python train.py --n_kv_head=5 --attn_scale=0.177 --init="normal" --init_std_qkv=0.0395 --init_std_up=0.0395 --lr=0.00623 --beta1=0.95 --grad_clip=1.0 --seq_len=512 --doc_mask=true --train_tokens=155300000 --steps=4740
Each number is 128 + 24 x the weight over its row's rms, rounded and kept within 0 to 255. Layers, rows and columns count from 0. Numbers have three digits each. The size before them is the row's rms in percent of the matrix's.

# layer 4 attention query, 160x160, rms 0.137, rows 32-63, columns 0-159
075:151113110159110140157135107107163110159133110072108152110092130152134086101154167097135118161147109139182094107145111131138140133131108187121144146169072141126111153147122114147130121122160111129088149150107098147141113112107125131131102122133116157142102129135102134137137097077159137167120174151192139089109130111093109167126139105087131100126157139149127101116151157117106128115143159154103152113077118104126128118108149132115144103149094141167115096163167100125143135130142095
079:115076145117114114104180118136111101197094150113159123102130147148122141128123166146099130123152133169100143143124128114132097136127120115113121099131162111136157080131158154113126146122131116086104086129154108151132110156114179127143098102118128164170089088123151134100123109173156123138147129088110099115104134134149142143154070153127153125120169145129139132162114110130142133133135139158114093126111145120163080112132165096151135084131191103099139095146127144091106095135148120
085:122123077130146114112087114118134089096110155101119147147119098129100112123192124196119112150112112154132126092139123130103096140089197132126120126122123150133129139129159112100133089119117128129113103087125130149132083136097139115143119102172114125141141160071143104114143111129168114098098115120174162140125152127131161115190116142128148096075166108142189123133098170135097139149127107150110130111096134129136119136118131148109124137140153158097113130117088163133131160106108124
082:112116129167143104107116136179134138169124072140161176116104125139148136117128145112120102151164144137143119154138095119136159075111133156170138151142139119105136148132153126119113092133075146118086129110124132160138148117151122118175147134127119181142140119137116089093156125144186116066110130131110141140107146151132106081125154143161093110127148134147123111117188136167113109104156138077138112126083128168092114115115107099137112131149141164151148126111127142121132086140113174
089:111105122129136126138098130117149136147146099091119130111147154182123115123101141093145135157159136173117134095113114148112130129105060113182110126156144142133128192151125147137100158084142127113116137195160127116103128100091102179068122113122132125144072132088174154112119117137112140110141079106125174135123163121123146125135171123102120175133133118114132131157119145164072135111134132128116118155120141137158131120147139101144121119169133157120112092159130131142102124112132095
086:137157152103164094186118110183163128139144153124129135128144157126070113131107125112124170127138122121113118143128138197092088147135140149121141093134136131113105127137127135186137169127118125116127147129078140099151120128177131122132069137109104148164143161112112087154140120144139094125110115111142090122154142141116128151106097116101127161112160110114132144105100105096157120086108122116145151144114161142097140113073165134105141104054126146120125154113113110137165112121131150
079:120134159098090146155143135071185132158151093140115131132155120140137119143131123168126128115140161166090115114148142143109131096095150133116146112153082140126136133140148171111160128143140102108131133126116164113125154124071140156096139120127129160077140154133127116113091115179108131180126163124079096154085158145109114133106141082154126168110124131111116141095149151173153137162126114111121173112116166149122096143113150128117158092143144168142106093101143125149137131132088153
091:190111160139149161147127145150140109122136138159121174124140174134155090111100110126147136174153086145107110121152114120128135125173113138142142134117105126128213157115135126117104127148144132073114149150140099117130100112152148168077196122148098106158114106079110125094140103102161163152154137141119132126155156116103120132131136189148086132133122125143128122137155140156125119130120098132147139113125157106125175135153160109151098130130074113139109123113150128131127112102157105
085:177117161106148138112152115154163172139194141152117131120132143109127059151100113110116084160116153125123127127163132135110144108175116174118095168121146140107128116148114122098113114074179150119160160135152158137150096104140105167133076174139139130121153160139163125146129157157132154129137116129115142139131131147083109171121161092148122140127109149099129122089138128110147132130132113087107126125133138119142164130134149112151132130138104101155097105130132092157074150151162129
091:096115169115111143150135137156144171158160103117069090119107148138101138153129099148133154157143149145115133160127150082098116067132091158136102117131139101118143144123141119160103129121109152141107133129163147148151137139120117111098082165133118130092091116110134143125137138158131173139164163133119132125105116128139123109135132109182118106150149101094110161105175087162141138117172162084104153145180120145099126126110120114149093172131154161131144096116133084113102145147099125
087:080089158105131157131107098155118136165109126088094172138086130097154135120107136176132124137111117109135149066145143160110092128079119132106140135162106125124111143140159143128117135092083138148115127134139143136167127127140114106128139133165128114146123115096116099104074130101141102120149109129127149096162160081120115145174110176065172142100114146116098104093093104132160144089126108143106129090123103133126133137114181131141116108110154160111153100124104115116132099137117142
077:107090097112157143122105079079097105080136091075098131162107116151155168148160140190107142115077118140144117162113132124096127145107129097149130110140147153151123154154123151116143114168111096140190132122109125077108120164112103124090112152113137097132135135117113080124139117144144131130105135104159090138137130118102124136112155145095136133159098113107160106162142134144158188119115160135194117136158126156119137140146142131121117115144106142129108164138096145122132131142154136
080:109119110108130163149151088117148141128134166127124133147133152118144127118141124185112166103121149134067166098140116149129130151079124142115111123102115135092135138170172170093081116161144122085132160129129108103110122105156131135124129144144121100143112127128086099147102118128104153124124132162140128082130131083149077151119087152147136106129152131154141170121106131125097080156077148142119140128105091111135141116080156118143155120123168182118167100093125124128164145106156150
084:110145125145097129133163089109087139106084118109128147125099083122131091131109168153134164118106109107098130114097150149149115148073128063133142137104068136183124147124120087098122095146214111139128123167098143095134126140159122104124143157132134115176083133126116135149138101130142135139149135098116146124148161145137100145178164119118134142164136106121118121145127140129132171114116128130135113099157141161119143135127124140156130171156107150093075100132116130139151157137123132
078:082108181148125174092121132122120127113097126115125159075113113109132172128100129112151135112117136160121142150115126100185111106143090117149165107131152122154099140082129121125115151132106153139151100082080124158130113147157116100131158160135118121074186148151117148108108138151132110143141138160160096130148119112100134135129127125161148126151119111130140171127135125123113140120152121113082111129107108151152134122119121146124213139153170094120103134169170148097159120104143160
081:180113136137119126130147080147111116131134129121145149121176117151136137110102120145174162170114117132138132129097168120136132111087157145136150076114142110147140173125140178120103148137130123141096128125136105135078156107127149140111124091131132161112133140146139099072119117098147107149134119150160149051131170135131150109069123160110101124119151098154129141114141091126111099147146161124113126151067133153099132143122105068141105122100118105125131129129125137055132102135128149
076:088149132143125115128130117087131080092152119123115096138117111127146163136175151117118173119126151080125144196151126113125104098143111147154172145109122083099107139133107098112164107137156114129127147133135110108123084127153087080158125113165105105077142139145086142145097162127133148114095125109143094155151158139101100125180148138154078170180127114112115163137154158130132130137135141094125113135098127153097157118113124158108127132172134118146154124128137151132095123149108110
072:097054104109112114161108157159121132160100167102100102093172160116126144126120097060116117121127133134130155092161074139124124116147107115130147139136166092129119120108104104122138174071134115111174176160142182114121154158092109115144119105139133125176108104135113161147145113141161129117126108127161183112161134148097122154103121118148158101123161112145132169089107137136118143128110135161158117117120104124132114129143135124136115165096138116132140133142089115142138126105146144
072:129106125096122180107141102094175143102155082132139143131115070085094111113139104118136142172156093154139136131140126137110142105146145104120127131142133099120131154170108141105115153121106090115101126119149126115114089172095191151119148108094098079137100093088168140137156138128108126123172141166136139132112138107124092137162121109145099147145144159128162097114138127123141119103163163166108079135138132119159120101136166108130089161104124128146098120147117107097132116157159116
084:142113150170126119122096147130171150098157137133132158170154137109116134123183124112141124122156083121155150125132102154137132137109077133107158134119114125127125138129122106156124145110152145181134094149099082088164171125125186147146139123096142156156155096118058138141111106093112150154141109162137165091117124100145169103161104129132147124134129113154121140122143140120132112189117139116116132122085130131129155125114134131178148124127126138113102139100172174118196118105119133
086:155164119137112142118166122078125120104138090137148123134135092125154119095124132168139123129158109138152148083079109097150157146119168162162102109116134157084155130149129120105159141159108136099134141111102089104135088100140123154137121148131093110163139116138117119106108148106103133113136107120121097168052147114099114137131135185107131129163122151112154129088140097134122130152073112139103136146097126188120105144160100147137157140125127121131120134098147153097122089081134164
086:139134116124158137144157074137166110121156168127138100101121113122102103142117104124141097157134160167163120179110158134097132099179101116108153135122119134180142108098131138121097138070091135121123101141136135169104136142114124130118157119100081126117116179094154145114127171123128114140110154122104127102124090116158163095141136122137098127090139149100090152092110111094140100122129133111124135139105162100124144091084151083109105143161143150108140163144100098165157094125143122
088:120141098128142143090100106138139101139102136095158144142145105157102114103137145104081103126117163117117163140102160120142155137115128162136149158118145073152109111137105118122127131129153105127111127101099127160144126134142146133133124129109113123112135132197219129111097121181165080132104123119104126116155148128138160171134121147146172124114142131142139131146139131107099112130135150105145171129092160136113130122174136159075124143081181131156125099114089099134159138076145135
091:128153126089126140128125159142132128107124142130131110138105122119131131129179119151103152107101093108098113113130126125106123138115157120137154067166104109139109111154132158132116121109158091142133128145114107069126106109132122137136133133184176118170125118125103132164157126128151113124130134133149133107102195090101168165168106117154106106085116110149151153123093111117121098138153118137093131132138116123116101126095171167141145107119152209133176154083104087107145131116124173
077:123130176122103119124163094170128145125132183131094125109115187149120107098134137127140112166162155107120136105150109149126134154138129121131135077172092132144090120156132155115192153128140085143097135097119131140132141155100144115131137118123145097134101118161158110104100155106096148112141116167134134121120150124123137171100085120156095132127120112143122147112144122116143117130073101163135110099064172142087112133142123111080155155125151141111131128110084159150122071121126112
070:102114132142150130153118103107075107118133127154164172111154090135126137134119139162110168164104160123091142127120125128122077115091128117148176117150152106099106104148127113170131092160145124109172167126171130106112081142133156128122098096118132131151132135161122126078140106105109151139132089114145171135087097113149153105143099164152136091155130128149095147145158132143132141166120149112127101143158134099185102121134124111137136107086165157104135133109117171096102159115100131
084:148122130116170168099125129118137140115140130172140129118175164126131127125134137071135140139127134119127118135114125125166162142167147123124134128122140120181117180124096133104136130143143105167132096086115098135111173122127115100085124106181149119094104142131132133106119112118144145085131133090145103164145162062073148170099098073079138125134101088142124152144148123139110148101097104139142131122168153104091147135119117141128134112086135141150119129114183128096126134095163126
080:151137191118125101118132133093125129136100142156115117121143116111121126130114203169107139124123125110141078147133123089100143122171134183126108152122115161103167151119127105106181138146104116137127160129156117122127127091067090128068142147133098112105148122123134148139110153126095116118101143153144096134124141121131100162081136158172103158143120142137080138126158113154101143157124113120155143123145170152109134118107143078165165114173102146133120112104151123134091154134124109
080:086127138134146113158114156121120105111187106118135107108113102132129117168143081169097125128103140141138118072162134115114150165131091112156122167114145117147072122140163095135165107163151155140102141140123119084129143099091131122125108099115150141107140127124093095113083105105119177124141142133116083108114112152143138125164128133134100112168135129092146094102115146141128112136126148079136135174106123180133170169120141112109147098098150135118103110109184140153130121153095144
077:133123123155150145131127120139163137155114125110123169104140134110096151095158091090134143110150139127120113110128144166149133101120095194130132120169116107125171081171137150148132094131166137120113159163104113146113165155140108132113146149126084122135120138116121100158168140156172111081133149122098141122117159137142135112151112126080094105151160072145150118177143109155102150121088140163121122136159110158084099062123130092099106112105105145147120116122118144114123153118138095
079:129134166138084124099179122104146179141138122131133160135129116161139147149100127104100204149165140171157085108130161093142099145089134153157145136136140134165127113196091088127156173113144127133105092108152120117131115102096124167127162141129170120116169123126154145111138142170136146112117135135136125142111126133154159191135136124137119096129116109113137136143115192124109141171138128127126166099113148122128148135160129108176112153153138139108108136142112119128155119104132098
080:141103068118139119134138112169157148121163155113121135104138140118109079146163168149125108138114106166157138123098126157110117116154086123121106114150090109090093129148161134184131152161114145125113143138165108131100125107140179129094144100120092134146120125120135133153191132156141102114124141147158161101144158104137126077099136175141179128127155117161145122164102088092122142122170128169116121140180112109131119107119135131143104138100154135140143177155106128130160113134107121
# layer 4 attention key, 160x160, rms 0.13, rows 32-63, columns 0-159
078:119134149153143114171173160122096111138137106159109132107167118109127109131129123174108122136158121108154161150173133109129115127133134070184139152097147129166142164116103123099135160122140153120164154146123095109139121172121124094108118142126133091091150087133117167149101103145099099116119102161158159140102147124120145151142133142127171086118114078132156112118083134142133130148102086090092138122127112158175138124101138097087129108101122131105141113138147115141155164083108089
082:119127095122104149161151120127159137185149121136127103155146101122099100145108139160094107163111083099139132080106183101105132152098088126077177163122102129119148145170123156114144081143157131119140121138124111114117161124132116153138091145157083134101114118147152140081084140131132120113145173135150115132091124127145107165110149105113123121200107112120117144145174141152089118126115147112099120158150113113140105106153164125140150079131121098152121092118130128141109131131141103
097:161130122152099108115130199130141125121138119109130119100120117146115100146137141099086175135090155149130148177131096148111179118115122136132094150166129144131117157136115111084144129167128129156117162092150144102095152139155094104131116137125178137132097113092130138100127085122106130080177104153122133146119128147126118092117130097132150136129074125156134156153167152168159115107117133126113117126171139122125125132143131171103113144139130173081177088101144123149079130100132121
090:114101147115153145104109126164096100136121167099075154121137134138164140116161105085097113148088099119166124160129136107192116133135132113140137115131125115125139140178117133133128165166129126116164168152170124139172153157133093092154133133100157106114113169123117127098157131114093157145159106173135115146153132135149145127122102157105138104108080118133183148167116136082164106111110073114131135139116142098142167109117131154104120157101112148116129124146100141112158146131168130
096:148080111165098120095119133109104115118149140133134099121111101150134124125129165141116129123091124103163115141102120121137142138145132131147161175109120184158123125125124092138132113136166156126127145137152106125155082147113129161146115150116118101130135150084104192121086094151106132132109165114167152139132136125150099155118158062093131122135128146135187117178080125138093126129101095142113136142163152097096126129089114112113181101155149089161086110131132114154145142117149142
096:088106123176148099142117078177146152127143137118086126101116106120112106141126126092131138117127160108151156137131126099112151106115131089128098130170088167100108120096114126179099128131062120153125140114120120117132139119088130118123099173178118090126116117097154068122146133110073143161147181148117118108123106090138140118127118142155105145119147158151118127102123085123121113136138134081112159111131127128135127130111145087152105140145147153115143131145088113108121153181083155
093:160142137148122179157141146147122152094106157129116154092150121146108104163131156142104106099124117087104074160129113126094078112112109175135131130115086166108103166148121095141123150102129131139127123124145154094108106119119117101143132155151110144128090134133155113112100166086121136141159116122165154153166170091097111153138120136131148087101144095148160096161112141101119139131118105167122152142123119119132088144172131096118188132103132123107109128113129137072099144143130173
093:134161123096147144124082118131130108104115144172128146098140129156099135111157100156093082110044137132144106112131154163171125136121142125125168140118146144138127107138084135097144131105163120091112114136138171115147182120168134119146122129108135083148160130149130151118098128113146106143158133129139139130090090132148148118105129113178142128146168152170138134126118123094110098125097090117107126114083102115112104134145131121111151138101146059159104133110154111132150105105190123
086:115120080153117086118172094154168138073153122124125137137161139151085116154122136123140115184156148183103139123128132166150137110108115128149092120102106126125121105124115131159097139148155127099121128147117122102129126137108177128155101137137152096163102129161128121140106097111091144217127114149113127133133131134141132136124123132139140123126135182177168093134097134111169120148109113124165105149075090173149104100139131134142138155145178092122126145130113124128153103104151128
098:142129145152151114103152084145118157090121140107144146172107161102103105130110131104118131170137103122143140112089094124169093132098167109141100142157132111107139132183152140101119113116147156135140156073118123151165102129115125132144141119170147162143136176164098143089199126114145129133109096161168094137150141121097127125111111158089073122100143135144169115131096148145110115161172133127112134142065116136110127115150128145136163121121114113155148114131117111149127165137155117
094:129101141129134141122113125100154079123140126151166087098173090098109159151145142097132122142084159076132120092114173130125088119111104104128153145126151102153121134135149117117168171129095165115121145126090170139103173124129163125158115109154125130137148151132138134129156134121114144142116130132124050095146116106138136113166120077109129131146114119147112111133122164182157099164159168139150133125109130112096109156132178144136149119132124111132138113123173159163073137115126108
077:124120104108142117147103149119148118121114123160149151127097094130115111149131158091105120158075163108115100107150127090084111138156168143113114182144147098138112104110123104177142116160076138146170104146144113148125105089162117120122132139148123103173101144104088126074155081178098142116152144117160167173146113142097115103137132132113148132118112110115104131111150109126138136165134153125142121123122152123140158129114112148166147113107175161118149123119153084153142117116068149
082:171108114122198118129139130116151137148139112158146125103162139143109105110142068107176136132092083126121114128110140151123108128146117110136127169086152135131143158143151108094137185128112182138154158130126113133143125132129106129123125119136129148109125157170146115141103130096140151147138106110148121087145063148122125114121157082121123148099149116128082143174121149122139123163127107130141138093110172119177098137189081134133169119120143117108108149094119174137142142085134122
092:140142109134115188180115118118156127126125141148153112145144135098103153148141140106152148105105090168133100100175126145125143111171091131115143188136147125138139131095130143133108124113111112147142132142123143130154141166136094091127135067078128120108156117117147122187130131171111106131117142104101114116120162100129125097150168140148141216160166101124104101161154111159127093122113138134170138152085127106132116152115135145120108122131138133141108079121129127116122151165122165
085:134145132146126161150128126127103109135102119159127126120170131105122126098157158102110100151104093137148080122151130122111105119114149153148150121176137137112178125149150133104122136094155089157111144125137103120156111143172153138113141153118107151121114116159096179150117118084145146073079100133114136096140126103110096104123065122161156087116128128134113167146123152103099148134118151158137134093146168120113052136123128147127147128148108131141188136131134180122127153120109174
086:124132116141121126107135135110085167142098146135099146120148159117157111159127129113059068131134149140184156157090160081126087143165169135168145118132121174140185130139126139165135132115104125102118101125138143110106161135122073139123098149117082131069120142170135116091123099153081112140136116150136109146119135161113132083083148080115129148141146136144131118091144134120130128145105179147141136084144138146130128166111109109098119149117133133122124135154110128122138120103114122
081:113120180144118125154101139121149176111129082132148165149109126123177148094099091145142112100108089128175137101171109138124141121121130128156074173124121122117110128134113138122107160124135102132160138126113132140157082133111117096137152136097165127195132144154090142130147120078147131175092123117074177119124132103152116144128113154173160120075132144127161114120127111101159117139160142173111145104133131104118120146133143132156081135080165152115118142129146125117144128149133136
088:094134168123136110109140101140107172155104153093138102136121131160146167083121115121142121112119100127103135110136099101113144136112079099115150112133136153132091127120160129109081112147109180139129166159128116082161114155134124096145122115157127100166118082138154139150108159115108120138127123135143149119139079098105104137128144108105134105152119114133086153088118122141120150099106095064136082135158119110099191117093116087127126084126100122152146150109156135165102086123119140
084:160139132120071056132122137185146128151086170137160205141133124111121124086141128161091117165107112099132122153101113138144084143120118136091112135150141123161144136147121129076125130144159077113114102081100114143136095133124114153164129099134139117150143129147117167127112091131151082120152123166156098134098106154157146152136117115114120136160108127160161115136164125159082111138095135133128140120109129114125134153132128156123146108097126126137139164114169151101153127108157113
086:123099172109162110120130123131092147081160108179089110086111158109140120076159096151144162119123123115134114124122138083122100071113152054156138127141171117121131117099141110123149152123133144107143132083161153110136155162131129127083142140116174108125136148141140122145117127169119156082128123139165108096099146080145144118113119100138118169164134149136134155102135152142170163111124122152151125119141117158147124125144092138144128147131175113135122125094118137130115180159144106
095:134130105148125170123135159150146111128127136124132114118106128073161132143130131116150105098144102123128093204122170113156153160142162126120084110117125105122174151168118119136141181138102131126124081156088086123147126129143111121092174160116109123099146134154084130111141116160144145146144128123112117117114107132136169143098123144153149131115136160157108157143097129142109136133078107204144127137101158135116136134152117114085182105126119105102113110115089132100144105082163135
089:119135139151118140125155119138097122129087105097107150121113157150107147087157149103146082103159126112141186133106094150153109142158112121148107114103110130136204135111160119112100102131095109104157127100119138161106127086137117118180157128109123173109131131155126149131153138126187115152183158114116144115165141167143147153141138129134153123155083099187155115127147108116124065090124137128114127148123128150135110112168144121164138132122112137136168130119141105175141149119136153
089:097132115197128117115117100114107128146116154130153099142135117164114166082091166111135149160095112122127132106120123125125101111138088158125117091146111130151147127135141130097133135145076097167170116131146135124134120101114116138117122122143133172141140091129175146146132142116135100172164104121139133116089158160114126130133114151131138153138119116089100148125185114127143117129153092149123141149185112111163114144120072104094128135160079142172172115173131075121084125153119123
095:130131133101149146119094120114146120125164117082153134113182112107146120145096118078186141090110086105120164133161127067118099122103099138125131139157134132114089160102167117102138141083138104152162130101147157106127142150134095164133094128140124174120157143139136167155139088129103105117129088112081099153147066141162174146100141109138129158135129127119120163133142133128146139140148130094108136111090146145128096118170105118127176148128142137135129114115155151152111164133122126
082:143144151146114118133165139147136153096092119138128145115092129141116144116139095104140184161100160103107135166115167153175164114123131125138100160120162100149106134101112128155100118127168119129134133160116121151121114140188104187148098130150130144107121167160111117122105164118096125161157088113119158107171136088133150146152135124111127141162130104138086121138140124176155086111149193162118117119149137100110166152119130107136110151123122099107126153104144148092100166132092114
074:116163138103137110123133137142128183161148143117185179101159133115155089147124133162149117137148093164142124140138157124131170111148144080116140163146120146129102157129166122118163100155129118141128130116125098122095113110102092095130142154139109140093152088133092093059178157154126113156112146096114079103159168101136152125124149114125116133097136182117131151174141153128137134120149113153153106110131147155099116150133123124129119192145134128129131125145147125094102125087143139
089:131100137145124126153105115097142148123111175160129120122159155127095114150144111146127134123124138144131145146167135147098155152154142124118155106121147149137162146166093154150128136076106100116145104155146150087115152132097148136128139109127098159187135121108068135181123075113128120116099102105141158144160104116127172148121133118094126155081157131130108112100146113124102168103145153118091088151152122078157153111115116075139143159153106136179126143171154113140135114153120155
087:178164136145128111149163130114154147105110102137121151141146104100134139121118102135132080115087119115082141106125136148158127162081154163164102100123122139123135139139108128116152114162129127155098116173168145119107106165146161133131130151124118145139109097089073113123148134123108152123103138154167164141117118133068135139172141141162146107081138138171160079148109097099136164120097120155080163106114107135133102124124142149132118119123120091137084157124134119078172116107147122
091:116074158133138123158138144092094087090136114148148152113107167095093120079100136134175153156202123106158092153121152120108157122116132160088077139118099107138116138136139111197138147168133164152093136103119135120135138104078083106141168128132152135139125154126147134133145118124129161123137162119125136124140178074100120119109126152095111107134089124126141144122099130146135127117126128126113129094084133132131079103154122137134137142130146141077137132145144121115118167104116124
085:151143134138123114148056104111151123154117113157107144172115078125114137205108088120100109145130153141148169107126167105158126155133189132137091143168100170128121120133112103128120140136097104112113153137131112082122095116106118145125152118145156121157118120118140135159140136133123139078171131134164142122147166135145132131156106126142112143147147115089105129143162082158119130142125080090148105124117127126162176145144095092142136130165130141139081115139115125115119157179121149
086:182132124156090146144131116126112129114104089143152111141183120071119104114137114154131154100139131108120128113120128139123147101136054129139101096142127166110182080153134116082150110123144145124157130143180130093128119136127163139167095103087126077128104113144134132144154145141120087147121120132116110157162137152128092143135132163153115135102138089134154153114150085108136108085118102126110133120160126130142130156162080175115110160134140140143146110133128099106083117106092144
081:111143137139177092103120144119123138115135106127118143157151115140156111168151121121160118142099114130138175183080107092134127171099154117125149133192097126157137120108137132117122118160096104137137147132112142147151121075117144095143132115139155119085144101135159115116090104142147112125134133105125142132070120110135167178092128080150072102161083101095138121120152106138101142127127142105123106114096158165121188128106134154108118103166123099077137109126120116124118153144129122
# layer 4 attention value, 160x160, rms 0.115, rows 32-43, columns 0-159
125:137109112186130129162070159113093116134137094142119112118118125103107099114130157123086106121128156160172157152109160147127082114107139108089135105147134150187119094090143110162147134123148096148143116131156127145134125115126165106115156119137096111125159128123171150111097118162092145135105159133090115103138120177158111131123062126111161125130165161128157134121138135114119114123112132133145071144169155168177139147096132109148099107134138131178108127136152139133108125146095133
115:106141153107119148082149143090127167112131113154054117113124093135112135166133110118115139117118142114151111161159097113125113128115114125137156106168128164140157089108128153158127135095141132091140142118125133125134123142079091167140106121114097095105134152136168143171158125121080115175108146094111121139134148131151117141158189134134136102103170164095140094113102142164153159137120120147119115112126149116153095146105161107153130099153136110108146089137083134125083181133135100
099:147160080102146105138152106156147130130145157082107149144136096118123145106148133165163108115122143123130117140132131116130080166127160132136159161176121180105136136125144101110120100116144108138093106135082152116125136137096129096100145109133109151167150097110146102158134143112164136096134101148094133175138141112134098161132122133141113161089058099126119110148113185129132152146131101106116168147089131146181155109144127119104143122176107121131149122125083154096167111131142152
118:131150161147134137145128087146121141134131108102099128132095115123151149172071112138143118102121120124165176126136164157121128165131135135121131152135104155152077138141109134114117093204121144112130098119117116141101121132114096109112183094119103110123120153116150113125095135132123164181121115140124207104113140159125103132111101115141106144100133104158104139131150116095146097079137124137122120093101095125118171149128122113159157113162117122081179130159119084114106167146149132
098:165112147117167082106144104146101073100178146123140135129128165143112144094163146161116109123087100113155115144132132084128117123109166140123162137149164151152101161138141162117129104125154124135086118146141151132115111086138131140132114125144101151122111101131093134121145138126146120090131119152134107123111113070127125124112126148089177121141166080152117140131126089106132116129127109136115120151172159088154187096101105093107110141077127144121130104139190135102109148108169109
100:157109139088138102087163138155119136117112146106106185112104117099151138115121182148096158134084134125112120128106092147120169103149143135115138143168120113113112095095091147113105121092153125118109150081153088112159114140117160149151126163146161073100117130131101115177121150087150170143156156103151142142106121104105130136152153127117119138122166156172109110159143101116133117087141072105117101124118138108104119141115125159125133107117152131094175163137129109168110144136122133
120:148122147166143126107147104130144151137164130124152190149101163108149172141137152159152144121096127112140125094110152123133108095071120134124148106142150140155130140149132159121109093168112152111075171115122145139145139135132110119090127138146095143103142108157153118146134132097122120135089104113123108082107128172118113101134106117085119104113164130113136093104147149091124133094143141128136102138126088108113153145095154134166087107179081112136146060135149150154152153170155133
094:096160106106112143148111165135159126109115159160111100124118157128184100165113124120138157116124146118135136147132097109167180215111163127117099117135123152118144139132120166137096167139117125093133119174141115135156133134127069139129144183112137123166082167156142112104098144127135100148163099104127131121148161133074118127105136155113141128130105135143079126141131101087167183133133125122141111134155136134136142102105149130121150173120083116103113127141110113144155137155138136
106:132116112116142133116128138126158094131115152098101110128172128089126163089141144129124195111140120095137155119124111120099132131141174108121174166104185114125148134101124140138092115141101126084136103104126108106091137125128159135132118133110107111130161092115167105140141124162130104136145167138207182134122109127139093137148126077100124147104146106173160089129094118113157081105146108112157177130125084090115130111136150131111147133143147114117115106112097119112165132148140153
103:149099139112133117139110175121148146149098150106163126121153100142148132129159106125156148127148119096112107093113117141138131125097101129124103153110093129105089132103138108151164178176092133120154108106100118156146139193129128177105116158113140120114118147105114111110094088131127170119126085114121094114149132090084124099141165105132178132128146153149101128106113101160134129095176113116102166160143124133143111135176178128149082107132141114133091124113126141089116157088108146
111:192132181132137114104155109162128144103088109099125089121115120139124157115127125171143158174073152168166131132121130144103097113139182136150115156138117152083169082123088132094160106162126138084134112148128142119127110134117151145170156117154144158132110149097097106150110121106153104133114145129189125118119135129148117159093124139088133114092132142124159132147123121092111137121141114131162104100140107133107157164165139101171160096143092099092148121140124111129138126117133130
114:108149140074154136128124122145146112152140131125152108121145139117133129155146133140148151140136149131084071128129133117147112129100150178076105188148163085076125157192129125162151138103146124130149114152142125124116174097115086137140141146115149163134116141148104126152144082118128132102126092129173112133144146087091157137139189078141097145155121136142090139110112114136133127180166136118128149146143126103144134153138095088112144166111140125128097076115134130152130156131120115
# layer 4 attention output (transposed), 160x160, rms 0.0967, rows 32-43, columns 0-159
119:124153084071088116116155161115112135154106140122114109125157162137134131155090112103133135092142109112110116112154100109137128100132138126137164146131135164112118110131113118110121137163121142075192114093129110105120152142119060118149100137117128115109122160134085118122133135125123111114063158131145126151168124133113156146119170075134125118141108092128082100182162116138113099147134098112115155150135088102098158157131125123131102147132091179141181122120112119121091118159129138
121:153111088134116035106124133147133124135105118099139142088121134135167103111127099144132072127091115151149192136101121116130160124118144111129122124089131118113147142118121139132126132166098136139151119085143134189101144141111163117162168155124130121105126144130148133103095139146136154142143097124117114114135045096157147090117171122143128121151089134192092111128150115121135114108141114091147146147114126124141108162114078128137134134126125115153167163130144141158121102160138137
104:105130143133122100119140115066124122080165130128158097129082134135121141143112153120124140114086119142125095130172138132147093104134097147087115143152133147178087104165138099090128140053138169123119145096111118129136103108141124097135147163093149132103080115095085156129105083128132140124108142106158130157132124129119137113137149089113126077144154138125151121128120148125107158129171135114143120116135168096116147093134117095130151146146161142117103108177138097197121150131112123
111:180110142082118108112134124137149125089163126126129072135076144101106167141137119107133124109124155142152142143092095123106141139130156078170138109124134127159130127088129122131152148124122118126149127160162107124137085082117132103149126135168172154123156150151136133130113124126143112155097162142142103133113135116090137185108106096133136138076119142138191122109095182125143128137177124149136126156145136103154127102142142101135076068113164104179125127113107110120150131148129115
096:103146124118123192135149136086116115152103145105111107109118079102123103138119168113114163143126143129088139127104112121088136129158158111097112145110092101139151143182127143143092121130132115097193152095159160133139125110121118125100145167102128144136141116114122112124123148077095100153136148136157167155140096143118108129137101119157127123115116156115139146105136222144137146117158132125118155111109150161148127143132124114191192120138147136142137178143136150127095118121123149
104:139150107159133128115101150107110104120098098159149138169077142109171120108129109131156115097125104161131123167099106084132115179143136060140150143113085078126154136147136143117118142144093133133145106098113134172138123105137158135131119121136095152142136105140180161076114139138136123156119138127104104154157187123113109114135106147108150134090079128099124117133124150149105106169112155094131125130106102113103132121130126151146157134151141089093074145089139149086148111137150110
111:142118129120125104144106135124147101115138140114116064125138057181128126153126121089141088105137152125139113166136123132120143182161175128118087116135114181112113109127106119157157147098160137151196093112135121101097149080157134151108170144109128125163125191089143132120163123101129130154119141129114129177121129078099134123139128155109119110130078118159128128141091106111134130137128124127122135150138115120155136123112095124147157163113144148141120179116145150118124129144094088
107:122118138142105127099113101129129152145170115147093138135136122108111100145143121100104112138074134100157136121099154109128144091117055130159089147137125103153109094098168117091138081164116142107089144105118104154124116141115183108083128086161149117118131141083119122104126130112125111124119173155096122141105120120105110111141129125184150112126125094122113138141155140159148135085138142073082079125128134135131093133137127117157100081121160098166130107092142134121121143122111085
107:150120106163142092116130134147079147132153123127126125143059115120128154148131147133161107155151123157145105148126130095138075116077160133128110114178103138124133093152100137088162131146120112117113094092100115150162123128146115100146175107157131190117116122145126151132114099115145155131127137139110086089120126152131141135142093132163100093116123158104125121093126105112093092150120101151091145104102131163130136114104118109133162152177153121134113117137141133112119048117110084
101:107163134153120114116166056118138112095152134168095142125134160154108082135100114113116119129128134151131101140136145107122144090132125147122139094107162129133179111147147149140070110128138135121088112126111117133112116081135091165132156088151093166134135156154158109121126161148132113145128140129134143122124114131149145141111157155129059114106106128102085108150141121095114076140136139176143078169097146120152113101099104094124081133125090112112158136158140113154155136101126117
109:102128078135151125125130098125107092136114116142135156131108134077136144070144163147112128091145135111109122119110114123150140156112160080087137133118124087161063113149120122137128108121136107128129105092113127151168115119111104140112125170145111122126117130126154147124130183125135146144129165127066102189127143128109103111195121123139155133146088109170135085077088124105124098166167139120124132160087112104144108101103151127117150103115130117127130135159103130115138134168118092
104:148065170127121140127145126115088134124105106151137181119164087120128100130098113115156157117076088160169128119121130161142163145115095124141138119130120159112107120109120093169149128128150167111078121131117167104148119141146106126088140139098123168165154116099130103149095135109104113147133116119118116134178088134143128107142114135102162126147132105081120108152084171080134150093127128111145091092096158141160101104126105084135133134140124099128107127150105170120101154135128124